config.toml
n_kv_head = 2
d_mlp = 1024
norm_place = "pre"
rope_base = 10500.0
attn_scale = 0.0884
bias = "none"
tie_embeddings = "early"
init = "normal"
beta2 = 0.95
final_lr_fraction = 0.0
Each number is 128 + 24 x the weight over the matrix's rms, rounded and kept within 0 to 255. Layers, rows and columns count from 0. Numbers have three digits each.

# layer 12 MLP up, 1024x256, rms 0.0696, rows 225-279, columns 128-255
104099112108149164089099109101138123122114135078089147159083103112077141180130138087121085135152126097127097145152174125129163106159117128124168123136178118145110117140130077146130088110130093093156128155137103155122144123117088148113140103096115160165182153161143182144126136130076119118124124126143119112179142131139131116136125123122166112137124143180180120073139107118115124143131
116079133089135149188163130059124145092125155127126163142129175167135142156153129119104142100098145135140092187152128109123117178143119102135177100147118141157183136127147152106122106148122109158153130143088111133136184119105153124123101102135098126086133151090093114099111121143131123140125086108119123110154139121143122117151121158119116095101102143115151163105146130150123121094149
149151118085151129158149084104126134108133122123117058129134128125145125165141168135157115084145175140141120098074120117144127172130112130110076083117113133090155100159138124114123128107132135153076092127149168142152103106105111106139116128141147141140115136118114176122104154111136161140122123113119138160124100134110101117137144122138118155120114152129102138125135112126110158129112
102102107113102168140137167101101112122145153130089064118118086118094151136152152146115119124110156134123137123119095126143133153142147090119128155135114140105141140132124158106129107073195175061109156165114143111141134119176109103136129140117111161116156119109134112107145106117108110146131131149132101091108141120154132105101141120147113110143079121131119122145166069168145103119130
093094132120118127130134101107100163117114104145116142136104141117126121126148096120128163130174138073100125123096083163153092148131127144112143112089145081140110109151076126083122141101151143136176120190082102122117110119101098159172101149105165113133137153129147189110118130135172138097170111139147143092164162099139166159131122116142140147165143146164131159105142128153098103143120
136104089129077138112130129132080142138147149107118087146110167129119109124124137176145152114113171154087153137084083127119144110097112126113132145127162104134181160113114161150097137133111115142126149148118116163168136143150103073153142113105152113109134144116145090159139114122127149122113074142114048151151125095096143102124134115073132152159140142106145112109120152146153143124163
096117159122164128110106168114116132076139148164125150106150125098150121127141103134089123142114150143125120155119111139179155107136153149118103156082132151156133084157103125107111107173124125139130141149126099124102139147144131097146112156110155105131122141135128130110170137193062136127117102116146158147092120121135126122147131135160138117150136124148111125133093154146148104141149
088115109174144092167092136150114116098143150140125153092183124076179177129144128138127150091092135159151089089160123108100163127105146164084127121140123125132144110128126133146086103107132137130175125156122102133103106141125111111109115090125111145090145166128148127119155106126108111113140148113084143138164177138124148123120148105135117112128131139104092112098104141154133140109143
115110139162085076134089126165101127113136091112131100120120114152136156140108114154073132151089102134156135181119119140143135135139112143130142137154154092148158135156092142125123152093072134125117125123134123174080145105141091135149144096136174143150121141139087095161148140100147135124113147146121125124150143120142104134126172108131139082116073153124082131123132134120113106130116
089123103112078182125151123157146128135108098083104122110141114101108132097095150087114137140118142099143170126155116121140093137121098154167111119126112143069140104094108114160171134130121144161143153150132127149149126093130097135126135114170163148137155131094131119120175116110111129091136127107131112111156108115115104130128104107088147136096111144105142161164109114143135128107089
111117078105154120115169127131099109125099163129143130153173110105079092147099146165147134101106109137112142143140149100133142145099078149085148124152127074132110120146124101124146088099140139101099134093145158130130130150136127144138123154132122126139151178111110155119161122123118117102131175145150178109149168078124106122126155101108138158115130134123092144151133106139138114091108
132112147117128153159132090130128118156139130137117126114108104152110102116173146128122127092115189199102115120105139166099120150073147146120079107100181131118113128118123103126117148131119087083127128149136100146100137113127116152143119122155109119102114134163103117122137136125108079084118159120145076073118142132129182133122135101148145114104096122125154160133174102073150115111155
085121138106149150127131110118047106132089127106154136102100173143112168176107104131116108140140117163140072145118111129128093111103119141146134119099163155152148168146108135128155101138139122136122119151113144110168111106135119088133146155103113117127130153094122105105118119104108122108138088132079087084124107133125163147075125143142123121153133105135165114110118117156084096114139
145161163142122156108163122183124163169170128137112103130160122131112122143078141135093118100134157096161113115132151126114140132134132097128135162101096148089123143099154119124139111167117110166143121122116139141125173159114084134097098150129087144133203154112157130076118120121119125123115124126133109142099138120141082097090124122095093144128117119117083135118126142110128110160151
111137172143103122110127128123097089139135133116127100105129135097137091148108135107133097165108190137107068111087154133130102117133057109121153083104155138154141154108081104152142143149136130111109121100154129171134138137135110082161128110148122141127124101116098076116171200140129121142180061118087127136123063133106111146136149104122147154157136090092157146072155136111157120122075
118132135124143116136122127125144152135129087136137140110187145142166115134120128144108119129119148128139129143086133173142100111122144161105111136087134095113109114129152107138097106138115138114156113132093132117176138166105094124117098137161126115117132119158108114092083126101153108129138096087108113109102120107121121126183141172087142151082149091182163115112116122125090117107109
115162120134117137131128171126115118134097104143111107176131114084131153137092115159168121101166100142108116135117153141171145116110094119117102164105151107094117118114145152113130107140062112125152127138153108099146092128114103120128096135094119141115155158134126126144146139130130090111093141112100103080122159120117107168189127099123125158123126106164141114158168126077091189144118
121144185136147129133151132120136126125142100154128130113179141118104132072177096126062117158105118111115119124121119118148132158083143138156171140104127141128145133136124132147127157155109108110139105098122119098125130126106031095110108101130094110096163135117117113095181153107107124102128095126079157086130128095079121095165074129138164127161119123150132135145120086156193138088142
095147141135122138153099099135148118111113135154117140131137129103130120128110138081152153087147119097105126124132106137143130100113117092076132125154120119123127110131130113131162145094120133120126139073105129109123152155126097110140132115129171135117110121139149112183125068115116115151107171126068147081132158137127112141103092105161153107150102143124122131133109124119117140155123
123129116123120144150120101114113068089107083109129169203114102105122120081150107126157186129095080109118099145133144119114110107118119134122151107112123092096131111117055095095132103115140108149180109104173162099133119099125141157107095102117122122139173146132101110106137133125088129128158132144141112122136118122140138155094130153134107115145151137130141129144186112107157126152113
098108151131133187088143110085116136142153165103120121149184153131148128118144108148149109054148133093133143155122107132142099110139120114115162112058116127159092149146143114137135139097116131127132133101132089145113146112160115137145128147154139125122135149164116167134136144145118124163145120127114136074161124125117102128113129164109145104151117130067137165097105114135122111143138
135126135125114140140160139163099129094163206164105102113102113151123139150116169093128121133080132087104080111158100115128127143106088119094116145116127117123163102102106140134152128182135139072121142128137097112159133120092164102113161133133103138112142128133157103098116149148109096118110121139149145089136097120111094107110155138080128103105161082102136103173092150098073132129130
098157152165167104159122126124186110099146159151132147096143111129165098144092115123132095148164107134102116131118136099112136146139142135146127111128155148092150111166177093109154115136154118151141098090094119142126109127134141159146092132086135130142136134118118146114162142149155103159147140140155148135124119148146142103122134185137151166134131146107151117090131167153092123109136
095140161105081112118138124132114116149148154123122155158091111100119140120117172113137109120085156081138143181149145165124091095108105116122147162125124140149114148148118150107116117147165055112106100092108129160096129095123124132180150115150139142141107181122113128174159152109128111108100158129105146128122136089107119169153158133124109091147151136153105147106148127112070163113139
067082105145140110156126095112135105142087121105100130118097156154116084178096154102119121125135162113115107116104125162150142124137164147128111138124144083154142142129103138159098105119127092129122105112118122103129145112113146132141158129117123066162116120133106144138121108119159121138116111103137069098146122141114089128129111122126089151092119150117102069133113143172149059114130
164111101143153134093132137173104139144078120102101113128118100107122142145102170164166130135112125164055136166117138143126101107122157123130150100131170096122137125158107092140129142135114136156111123128144072124094157178086119122117107126119093128100188200122123151141172140117127116120101124101108087116136121091111131115121154121143134069143146147119122119103129123140102159130062
106094135100153152118103123136125121099070135132115168150168142183115124148129140133121167116085086159091121132153105192080130160133112102090140109165139105146109142133126131151107132175146164093121130134124145158078134118168085083092150118124141158125168125106181114126177138119119136123122111155135087157116102151120131101118138142132151139098147142142101131127129121125133155132108
152147092083151113153133142115164158151121129118121099131163109127150169116150125139091146096119135151110110132118099139111147167147089104159098143141139135112136171172119110124124175129154113081129107134126168124147132119104109109117125124113143092091135122146165155138127094136123100097108085106162156137119102111135087144137129126137117109146137112150139140119111139110120107132139
099118167153108172140134128139133113115128141137128166112140121122128161115159112111161136148144123079156124113111136160104138103143163106097145156155123122145159106096137157149117111124125161120097164116156136121104136127141112132141131140175151163189101110133116109138136147147132112148151146129096141146102159140129098119114101129152171145140133114130114130107165123154133105118146
129144147116105141162138125169136168121138135140115186168141122094114115099112133143146129150153081104108141127119132191132136169127141104094129132119138112164072122130158162125138123148119153116081111147150126123104087157110107145120127124119107136125104118123095144099139157123096142135138130121159168107140172150103134135139124154090103134118118130155124129120138106140128106132137
125125108096115106164164120186119156129155129125126119140133119116099179151150102172126071158126096123157093110134101124146218114100121135121097133097159144098087126147145087140183099148146127171097113124131140117117096148139138140085096127164128108123098119113087113151159144117143114134154115102116124121134119127124092101088162117131087152100101134136143116138132147141135166095119
131105104087101107146126182105119138134165150110118154140151110132150146125137122139133165144093146154137116137148144161123115117101118135090123105128100139160152158166169145171107154160119107183114175122162113100120158131102102129088153091177106122108119121151103138107103171134131099161136148117133131102147149161105159158090134179175089149105160157103118136127166116111121114088116
102125082153105119126119163133130121105095162138129158096177126146118155159106103121130130098133140112150113124139123114133139145096080145128139164125151113149143144139112119132134139084113096130164105116125102128124121158082086125109162139188119125150156126144165116069129143125105121148116124106080142138124130113137134110085146115111102131117081112094153135175115143110115109067132
111161154145142153143147127146125129144105093145113158121098091142100157140129183172095074114135093114138066172132162124148083088108086100122141127137136122118120156149099098115124108127148151148167119103111110198135130083131170112125144149129111119122110172113094120141146106118101084103107152082118175119161126151138137126122133133165125170163162149119148127117127102094115187109097
145159138158140131163147119089136166129107112131116182099145143145120142158096122113109125123086133141145102149171120160108116124106137131116107127133132111115113146101157125140147119145156086123123127152095098171151101115093107144117063109138169152158166142097128153153104118111159111115121137132203139111094135115131109156160117117071156191118126153127121147121140107138154094123124
124124126118078145131176106120125139184155081112126100123115164116149190164134141147078095155114118103122131104101101149110116164142111119139100131060150126118161115144139141146143142105143155131110168103121145139116125124126120121123120152155113133140162146162132157143186138131128143123119073168107135096101124115088131192143152080081114113127141110177165119133157122092138118094148
128138160119152175087140121126154131125158149150106153135157152120140125137099124127139137173109182143130141128124135134113149081144126145122089094083130161116138155105090126091161142163124137122136133129144102131128118130152148149145147148154079134120150142111069120113156193104134123173116167152127127126100110142148142166120093122082189129098096093145130146139099113117101124157137
141104169116090133142155098147119097124133117099123116120149139151108116089133141111109105094109154058158166140145137138113113138143111131140100131120113145114097139151085141099120112117174134137165080141088110115137125153126157116129143134136122156170115146129128099121129127097094113159147074123135147128141114118123105119110162102181168135158151112165124108171125145128116168161119
110140129107128166143172090109100118136118135119137131152171115174146105143134138108135146163121141108113126132132113112143124120126133114130097141113146118137154095122151157129131158142137156135119137138127153072149119072143114096116101178138129130132163163142150103112162096142145087112146103166170136122112060119099129120137134126112138115160102082113155136140099079125189073085145
129152154076102154111090127127133094107144179114142155096144140163125109152145133120114167109118099107120132110106145100151089091137169117120156114128126120162123166088141159156133143148153120113106136113122127116103131105087129144135137122120117148165126081109125137152168105139093132113135111128109129113147135138165092126146126091094116087122129121161129112122172125147175136134133
145128173123151128127099153134129073122141191131072140132073161099129130160125146113126127146110107103133114141163148129126068096155135131121174126135143081117195208157111146118103161150107176136101146138103089116101164145077148102134131111110120131092106112145104139111132156100146078157102118083154183112124183127141132111174095121087153123126095101152116103142113140141126145090125
100132130102143101118082147081134105116124091107083136153136146116111126148145136139139165131097144133152119102124159165165123101144131145109154131123130143132138118092100121131115118132122126130116131166149103161108181137128128124124119188126090135102153100131107098179118120133100094131108106094101115094111118162130131158161098115166134137069088128115159124141147112157120147134133
119156110115150133099133142134067129125179159102109123168082153152142143152122134147090142091112148097131121162098130122115139142104116114111173125130131109123152135177101166107151128153111127144154120105130160137117151130132145060139131117131072090139137155117126079137129126141086155142117109133130126091132146108133068094110115097102141128179121115095107106135107139139142164127163
151149124082154142107131105092113115155124120152114111128144104113162118121147122123141099145137133089150140139153142112124140114108143114098112115116166166134093160104109191119094141176133164136115121144116113132145127132103136155097159125106115126094159078098130153119148100151126120137130128137080095097163121110071117151130124095156142134103121099139149146134156092128171110147103
128087117132122115158139148141126127140157162127126118165101130078093099097159095167115131112075137101151077112112124132134098151097164088095116140120154144117109104138099134151159123118143161128129129167114162127126120154160147144103158154137142112112139117147097128108091188143114157113158119094121132095127192137140140193159136104161138172100113140168159137086125101178136110081117
086128100104157137164127100122110169124161172116138092143138100166124111116138156097106167152120130079143121140103146121126136153143175135082102114112097112122078108126157166132151153071102145115116150111099142137100129153082123124144157125140072126132140166093104097118052127163119131129124164117106133111126150132164116119141142134138110085104145104114167145142094170120132123100171
086095120110158157128129088122053123110108099151106114138134169144103113146116134133154095118132132110172089146151102124147180097130125149107098113147161104107132152096118112094136126169127149162082109104143099104146110108138143152132114124093098146143131130146109119140144081163118108082152083130132092118185171111151121134173122106155135133130108152111113121122117086122099080079119
162130116126128149135152097123140150139147108121113111127157121120070126076094091104175110119168147106097095142126183128112098131097168143143087109138176136129147141117142148124119129144129112142180121101105135134129144122096139139116097142145089120112131103125146150141166145137112097149144127110129137139099152070124142127111117204103059140102105118158131124117137125111137140117197
123109096109152102160134147151135129147132114162116157077124143129159138112101117140121124158108165085141133117094126120100153140118112119051080151129129115102104128097170140132145139130143114113152113143126135121133135144123091132146122118095126132160120121158113125078157135161168152069162124075145126096138142095119177102173161096088108164124119160111160145164096143132099139100123
123148163177153135141127087135142104145159125160128111151189133141117136107143122109143161158119124119128123144163128119134124137136116105094121169105141144081154119097118118125143139143087155149122110142123122164116120153164098109124159103133145149114104143082100116094145103102089140077128143140101110137111106158097103157129098136121099088108138127190132146143123141127130141118135
123162146134135098170167146145139152117143155092122150076120111092128089111140119110142117126107179145110120110141123089111132156158155172082139113131131140136106168126137098118186159107139141158116082145146123127130183107113119159124165112111095086126126083150112132143107114173130178142127119085115136116111135122144146187139104086127120179130144149104166125122124092132163130157107
098132147108112108139124166162121121081179146112112131165100117133153150127157124068104126146120140144074170133112124120115100106123097144120113131148101102133151088099140096182099193116133144121114126121069149151146148128112121121118111111135149147158146126056108109103148157139172084140119128092122104160113178131147126127153168122152102087164129157143091114089150147129157135132097
126123121144108111149134134099095140156126159107158082115134106116130134111141098125130104118137128091121088127129115152147119123110146082111116149132090129109150124112127144116144118134108115175128092107118127132131144121077178156118100128107112127110153120122136114068182149131138118119121154132170096132109110109151125121108120141114107130152111107115146164148160150159132119115115
121150165141136142110105121139110130134143152132117090129100134177136122108101136108116114143148131157151117146116093150140121105135085106151184122091133165122075082109123135158130127127124093117158111100115117130117105112122146127121121105154097121158168101106116108125075139100104080138098138093149107124111098157114139166104129125131115096117093149141117127092155094119145150113129
109125110102075149132162152145111124120148129138090125094150169154128161148104143129104152169139139139144125083100152171113124117159066111146133078104144136136179085136065132174118127135100096134151135146089166161088087114120123108116093120132119104091129147169125174147121145130117113129117128112057145104118137096136132175142142128148119131133142118121117101138157126115170158124166
# layer 12 MLP down (transposed), 1024x256, rms 0.0437, rows 225-278, columns 128-255
121106112135128122116105145131168138123118123161073079140130125103123100139153092116148184118151118155132078148117108157123145138145093092133137118167137125140106170107105126132141130135101150135129078143142133162141169148130115110123165177138099091094093130091144132121087149131129150145133125118129128137111106125123128099153132150128122151124106132090123140126138165149126126153109
128143124173148152128096128117129164126103110120124122107151123159123151116169128139101145134139131141087137165120123144140164145122120098121105092074136126130092126133172100110092115109109102129124088163128105104161105119131132119156140095109139098175131166114128145118138097105149149114109090118148149114115117137094116150133147122113168148123105103093129146090160130151149166152158
128158149125121133134117129138088164158130105107143136094132138115141082119106112126126162140113117132099082134077135109138130136157109142125122075133155109132136134160094138169137127110118131090132130140115072107119158121114100135150087094138139132139095112113125119152148165119153135082123137144128126127156166114132185143116126119155111137095131178121135122092147173123147110153127
108105134111149087162125109157123074104130100146146110087116118110127094141133077079110132121140109154130071099149119137138128136117134146098147147089172115118125169147091135158117132111114144128147079147085138110117107078110117139136113116130110127137126102139124137154135122174152104145140112135100115142119150121121100092137080168153117171103132108158099085125154126146096126099108
122146119173154090119087200151129110098109080159117107096124125120145127140117138149132103098125157147189133156113140101094117133083104177118150113153099128125091176082102146116148116135136187155100099128141161124177106128111131119140119101091128128115165138114121138133111165107117105105137128151134102112088096130127144115138100168153119155140102121131107081156132103118157141114114
123141161120115112127112151153142119125102110142152136142136146167178152145120130164129130149116096126146102080146124163109094143106143083128176147118154136111129150128111161164145095141133079124094127126123126159132151169127111168097159149118176114099149086135102133162124113137080122099150129129109122108143126129153110128108107102122125085090167158110101094093116125127116092114083
120126140123099113130159122141103129113127192105134147089114125093149121118147130126145111121161116103102111146142162147129160121102158113157142184107143112147081104143088117146152141134127126155144156160127136106112104123112142146167134085141099150148132045127113187159139174105086130135135174151133163048119122148143098094101117115115120114150096124143144139109144151097130096154167
169122147148086110141129142179105079119164131150113149149099127121112121138124163141094147124113110152105127124150122127106145080138117136134063118105121127142165097105088144116158136087111092103134189099139134157170122160108142113150097122144121137142085128100126092122165130108146096154098110154149138098119150153123084122119128128136133125122124107162130103109131140144100096086094
146088144124144164103086108140138160087096125165125120125134142126114116174144122150144127100125171125141160147153166117147173158114189132158109133074114141089146101151155120113156102163125126110099144139137133108124147115129134120125097130113118118093120162160136165122110148108074076127160121136134121122171109110151104117152083158176150149141125093129153173115130145103119174137136
138155115147097097109114134100113153126160163119090110152136156130156117149123148101132131143103134110166139164117087146143075113129172116137164130096186148151116173159141166126180161147101149086161144141106127113107132109095099127120136136115136096107126114135162150100145147123122110064159111135154120139134124142146084143146122167104152141175080079141115151137102162106146143101134
126143109135165171151080151115148135142115105132139162156124120118134130150117159176119128139136131165123129208107117133178104109141126131111107128167187134142113119104124121113095121140122115135139119148127095155119116132162150107143109109184146129128124114093140135161122114103118127186096154130134166148132141104127136160108117122121155148138140156086117116169146131120065087139156
127118118165123144093096157151138077155156122098101138182047120107132142142123120107139117124157113132124147144103120153093102110129114143122162150121117117119163153139117123100106167135112135129146199152123137110144115095126106116099083195128117136147128158115106146120110114113097128130159155115129133108127164134119121114146175133102138138148119140059136136167094196126133112151103
155115108132158155166153114101108136131156158117255129118159142133071163123147136158113111073115129130095130124142138123095109128098089158139133176132134162168111127119083149147133088115097172192145099095095130125116122133150134148123124147114109151133141124118115107156149122093121118076092101138125130122133118120098123132124135110132111095103118147143127140095137106133140109105115
122125115075123123159102115103161129123142121144100140108121095143121151135158117136128157160098109140129133106138106115119117109127116162085147077091113149146111126103098114139093129123118149099095149080129105119127122166121099120136112127108133092154136091105150157125186163138140104081108095136140155132175095124133122160109148126141122172148120163109121150132143119132136123136092
130105109181147138142163166112123121109159124139114128141167159157143102105157094132133111176093127109133149118151082151187123129158127097112120196125139087112116145114101144166094135161138062080106101129135158111115132114095126099134138144113161165134100115108094086088118160115112114113148105146165086164110117126172143138130111126144133097149098071106153130071164163139122103168099
113075148089144133156127157110131109110119104135068064131104096099152139097114136150128069145134115122124152141147123134137126174170120116103155103136129132103115162131128106119158111135149180115120171100127139129145104129123121123085116080086149147109141145115115147103125104153148176161117088121109146134189149143143125110087140140122117087134152134087113137129147126121111086104112
106118136157139130123132118133143145103135123122162143088107152112168139107160150137126152189107116133156121150143136136115127097129108129108160086134166155168152190114153128135088143114157139184137109067145136122165104094150155137112149091137145109119112104100150117111097118100132121105130139124127151166136152144171129088091127162136097149130145178115135139101101114147120115159120
157145155099118150108097138133144165125098117112087118140148139095141140135121148137125124085150146096113144125114111133130133123173132159111149147163138148116116137126108157085109102148115129137163118152070115116108113125140130160139125168153124113115135127113128131150165093141146132133096084124129123135151109110139091113111143132147164089144147084168132115061106129127128105154120
128106133155172084127107115146128107123118105087118058138161126141122147136150143095126109147124089170126137089136153130135069103135119095146150162104130128098107149137127153110158122137113138126125108161098127137159121153100105147130129170075106171119170120125100092139139109165143154119132094145094105105138115137143158110162110159159120143094160105147127130134133148142143104070116
175094109096087150122110105091131125121132156154168158149110136123146111171126132115117129126087150141105080147140156151131101095093126074128092159161125154133116146124110128143148099127120141116147164135176112152180143118116129105113140089109120151157175105126146128099123122155118146139120145134155136116146129100122137148138123133088173155125087118112105129115129104122105106093094
134174129101133109137112137152159117135155127138175109130132127143117158121111127123119166136126152139157110167090135065144133071176143106121131154140163133084168129090063095067125100109123128148141133093151125121151105116144143118133128168145121141141129133134143138092122083143145116144079137165088082124125145153130138120184141119109086125184149139152158125129075123099059149136105
129119092108101130132159139154110094131111146123128124126104157136144084169128151133157102156109139171127095120116179109113128140125141146168115124088094132158188107093159143139161121145155102110140123129147138133113101129129130143134104149127095105105169147103103124106129133149107125150164125097122131068070117132126147101139151114089068130128161160121167122156089109125118098158132
141121133148152167131081120115137116124123141088124129118134134155095152107108135139143170096154206091132134140110091138138105109119099107094114127099132125141118100090141143134148152100120141097134126164146128149115177142147096087149140125136124098116117115155126128121077133127097125074115140166109157085109111134123120168096135125116132125135129097140125112164156136118135117145107
133154151117146152155132137105132120157130164153178144123138100157122111145120110125126158184096128160147122128082142097156131122128055143100145094133115101172161156117123116111118123126164115113131090120095128119111158142129125115122105139140127089127128114101121096112113163149103117122094152162114138158123135113154128158156128109133144091169189122151120138114173135105076071117131
094142110148143123128135150154088088126166131158122137165136129161096112152129140124111107144134147120142139126145159114106136109099136103134091176163108132112149140111166199169122142114172129097096114134109139163159094154118110142088119174119113106107173109120132146160136166128140120129135132079129123107112142142126141161133109140137119101118124159139129172153108130108174081122132
154099103125118156141082140139160117107144127098125140120127110118146147135142125154128118095115113167103119135153101145097056113140118124080135143155116076081146125111083103130102145112096159129126154166136143145105102115164133125123116131185153068123126157152134134103171161099155149126115115122126178152148121156167157108123197127128081118139112150126133158148126135148121184147112
110116109105162137119122137118168127137142148121140150122081149134149114126109128140122147131132106094091114124070093116146165151146170124085116150111119120151136131106150142154122137154132107110147124158141132105110132113140135114100131150155139074140131153114145115129141107094159135091132117133136151140111135155125102134085163129146133126136081148133111142185112133099100048147148
132135169132111124101129128135129124130156153140124170126110179105139109101119129140143124122126104092153137080123128097124108090113145102129161099099119115156166079077111157151106126122092132123100109129136106178122126132119134148138160106130120125166115095099133153151096147119093163154099143138139141102155108134122122125147120144098138152114132139091148128108116102147117146100092
169124083136104172132144140093148111127100093091097095149154174145133081103180124155134137132075131129108117109145147117158089152122103157119138132088174153148142142112153134135163127135123155150109144133092152144102141137125146100134139193135101086109157161130155153112121154158131118190088109128144133119075123128118120121115115149160131098150127137174134082116126106090106139133153
110113127139159164146139126113114116087105164155100130144123129125166152141122124098124139084119107131120157097129077136152108116155142102068144087090128122163099130137105115108115118122121087143128108139129092115117051117086105139136092182073092144123112167106112107090159124087134115140142132122152127164174148150121144105101128142115118167111143153162144126081136103190108149120163
114154150083159181132163131085103123128178122118124134133170186121112134116125162150081099061058193102131126125120100128111139099154130147090115116150132092132137137164150151127102124094103114125145124146132121121122131170139152078144124151126091132152102105128137161172123117153104107143101130175170145073147104131142156097096133144146159133154145125135160132123153141135177124119155
127157158142140199108123134110137082157113141134125115144140129132140143114123095122145125124147100117139150192133162145153137119133114141125124182156134098112123061106148121123118102095101140115175097157123104126157151107173129125102131148133147106124082110123098118144161159127139108144116125136062075113113113129151085136163109158130112118116090116140067113105118158130135116140168
120152154155123102127128117107072130118119100163142121065110164174160156124134126131140150149124143120106140121107144130135148156157129113165139129147121092154143119110121072086115148115091133119149121112119096153135130140161131129130100155133127106125127113122114121116111076160113103116109161137152101105092094102107075141103084142106135094103119129151101131150141122107099114153139
153129117150101143105129126127130096112089162124098114138148155137091147161145123086122142134107101133169134082165114144118079112127131155174135106115126125152143133094191129113171103129091123126099109124141116128149135142189144089151162135158121114137144129135159158104115140124133165097079104120129127135109166097142119097136133132126171143145119123081132128098110154129107149148144
129097137136142110094128151147110087118136099134110130130105138086093161117119156108111165108115112112132115168107105149106136096147124118121119113097122126126077151148128127105130123124061126126145113121116146117114116128082175111116118137147122093139141119146129116109139148108116134164126114161124104129145131103140158142119148189098139102105137107150173150153119096107118124169118
132146147122162138141167129136102124090093143103085163154154125168117105102085089126147150115125091129148152090143132102111152152129167122122142116097116138121117124106165114122104104115115087137140147122154148119134165123127142120115167091129128120152129109120127136129118136108106102130150105118137118138141145096169082154115163127137165123108135127113182142141098077130129112116105
089127098133176114142137085149175176113132108136123127131153135128165154134113102165110179178118141165116140117135099136114109126133081156133113111141094149160090142128131107132170150135146160097108129099134158146112133124137132167120145153104160129094166207110134078125164111124125153106117104132124175188097152176144145164122112119108141184111113081135128107144131126129129156115140
115147100125131124098106132129121145145141124109141145110146163165093136135114133070146118124141115128145135089141154121078137158112152088086187151054099129125154088124113150163141124154140119158138104138134123131118125114101127152129143146145181134128134082151129119097126137102089096109153087118176089137141085092112115119125130150076141137158117160110152113118106124121131083086121
130117135185128091119102141110095179119115187162112107161108086129119131171090104110113157122165113085105150093111104098106135071104134090120112126183120147151082156114103165109116095114123131107147156134132136130147115121147139084150135142146123129151104124132120130121089150105126144149138144158120154198134128105147162124139169099140103137129154143109114048135154121118140092133082
109142167160150157133135138117169085122129115116156115115159119105137109095138141143114130092133132108151122131124066129107124137139130158150071094112089184091088127158150146123105107138105141140146122166116133116132115135105137120137114143106122095129116177102085135103105106114181110154188169093085140158134156104146149109115125162117128134124137106116108190136113135102173113085126
102127131102144128118120107149124123153144122129117137133176101123106138124126128134120121084113150145091125104127103139092128113153097126136086142122186105123166157141168100138115114097139124119091129164136141111113134141175111153172138112156105140121123143186158152157120111084100142166129108093109100103089109112147160120158110174115090057078118106117143174160154161173094142061155
153150084124161107107124139110118138130160160074098122133097125156161150097152096115124166123158168121107093108086069135117133155163156102110092143120177134094108103123122152140112151098120145099122077105107136086139143110137141139124114109160146135131098133114134130080099132115130120130132150130120151120097093125093149146141134119140110161125135129110134137181146120125146085097140
152118120163143125114132102135120171158157139105110191181096167143114106100167117109171129098102127108118132103096130104063116150100145123137110127188112138119110190114126087151134121119119137057114102158086136090147125118147143150138133126147102131124134129155096153110124157136134086138100152170117120119121104114128152149104101076113123071115120128117148104147134107121119143196086
129101120113156137168105131136114149107130152129186153134168130117158120092113104107142087145099105142121134092132133130129168155114106157146119079099105161112148130091117132131116143120184130127127111099122141157072092128129125104179136079101076148122135101086116127121141125121107137114143098167125146129181127148107148133159109090130147138115111113174100117095119095128117105138143
166138130156111111097106133136079120142081125139148098148165131108102084100132111109152100101124162121165097062139129120107091133136141125152162118133141074113133113110191106166116164144139132145093117112136114093128113089095146113104110178106129152121119113164140137133149128149149151184089127120150151107147143189090145088152142108133117139112123146133133107155126102149149179144120
155137128193106096123121107091141081134074101127109159157153129097120128147081133110127126126118125094134144126138131095156145146156194121154116121080140109087101123111132160112105117157144101085065105179078127153113144118158104128136171133155131124118085125132142117116147108112167107095133084130128142147081043124102130100191116125113182122135075129118150172082124113175115113135134
169121099090135137112144132133151122095132132119186153109096124128117100159125126149102137160124104150104142113097124139141144129124133108147147111131151135095131076061128120119143101162150130169126107122124122133157141117115101154157138131137174114128141144080122145115174160142140143097092134119116108120113087167103137130113138085143134120141173133129140111126147102130117136121115
147163121127159131134133166099115131143120137150145101166119176129130100102127153133136065138122121118144157096105103105145082170126113125170124131111119151127161134152143119115146113144126132145125102122116151136122081120160147082107127061092133144166151109103134087097095151088103122111157128140136130144165109088138123094141141123125126120122119150128148059144122129166139131133122
145177091114100130088085134120101074115144149173222103119122125149171108109089123121153136117107118111121115115155119119138105109148126149149116095115134096095168111103146149123148150128149148130126100131099112114144133085110129157128101133158138138132130150125134113174110140117140152095089123152139126092153140104122150105147142078130134117109119130149095104159152109137117109158101
093110122094155095137125167138115085135121093111141106131130101163115157094134124100114104162090121113129127139091123108121133101136096189094130100156144123089185132146157130101119092154129123131102165093147121132104122110127088170152133147124096122151121119116156144134152168126116134126143104103124115082194147130129129146109153126155153115099124160107123146200094124130131171123087
091082129103167145117114067137152133135174073083128117090124116136124123141104120115131162101110131144122141173095119106094153139107121143122155115119127161114090136069097176129136139125111172203128107158175107112115119098145101096123077140156125148148136162146095107141121135135083132144132163131143127124156117125107108122127157157106124095126123106125172129159105111097127110145104
136111101097096165123112141125150106147127120131111118141153103161182064133086140144131182120129096119158141125139141153166145122172145141122122134141151111149117110131097139144147132138130140142111093139098158136141155118124081120148123070130091113151126115155149147072180094158124155079127131134169079141138104140157126115103121110126128129137134132180138152126131146083139167145092
126125116116140139147131121145138111137131146140186148115166106132121086127158090098157132149132129111140151154138134088108097066154150130151103154111124096153132101132084139170124105132131086118120147144139139168153108109147117148123131097127114128152084098122141139122092140135121183071111123154155131095139193086120164101119148105121120085145115165105126122148095110151112122176113
161142124147131151117141098144099184142082115126175135096109125146111150138131115126127108142057093108110151124120132146123161099103160140161099093121171144155155104115148113122142145103144105133100129139139120085159107136124132132103125088081063169134140165105153139130133110117083100105128103110156085115128127117164141128103146119116112118070099136092057084138162174130132086157101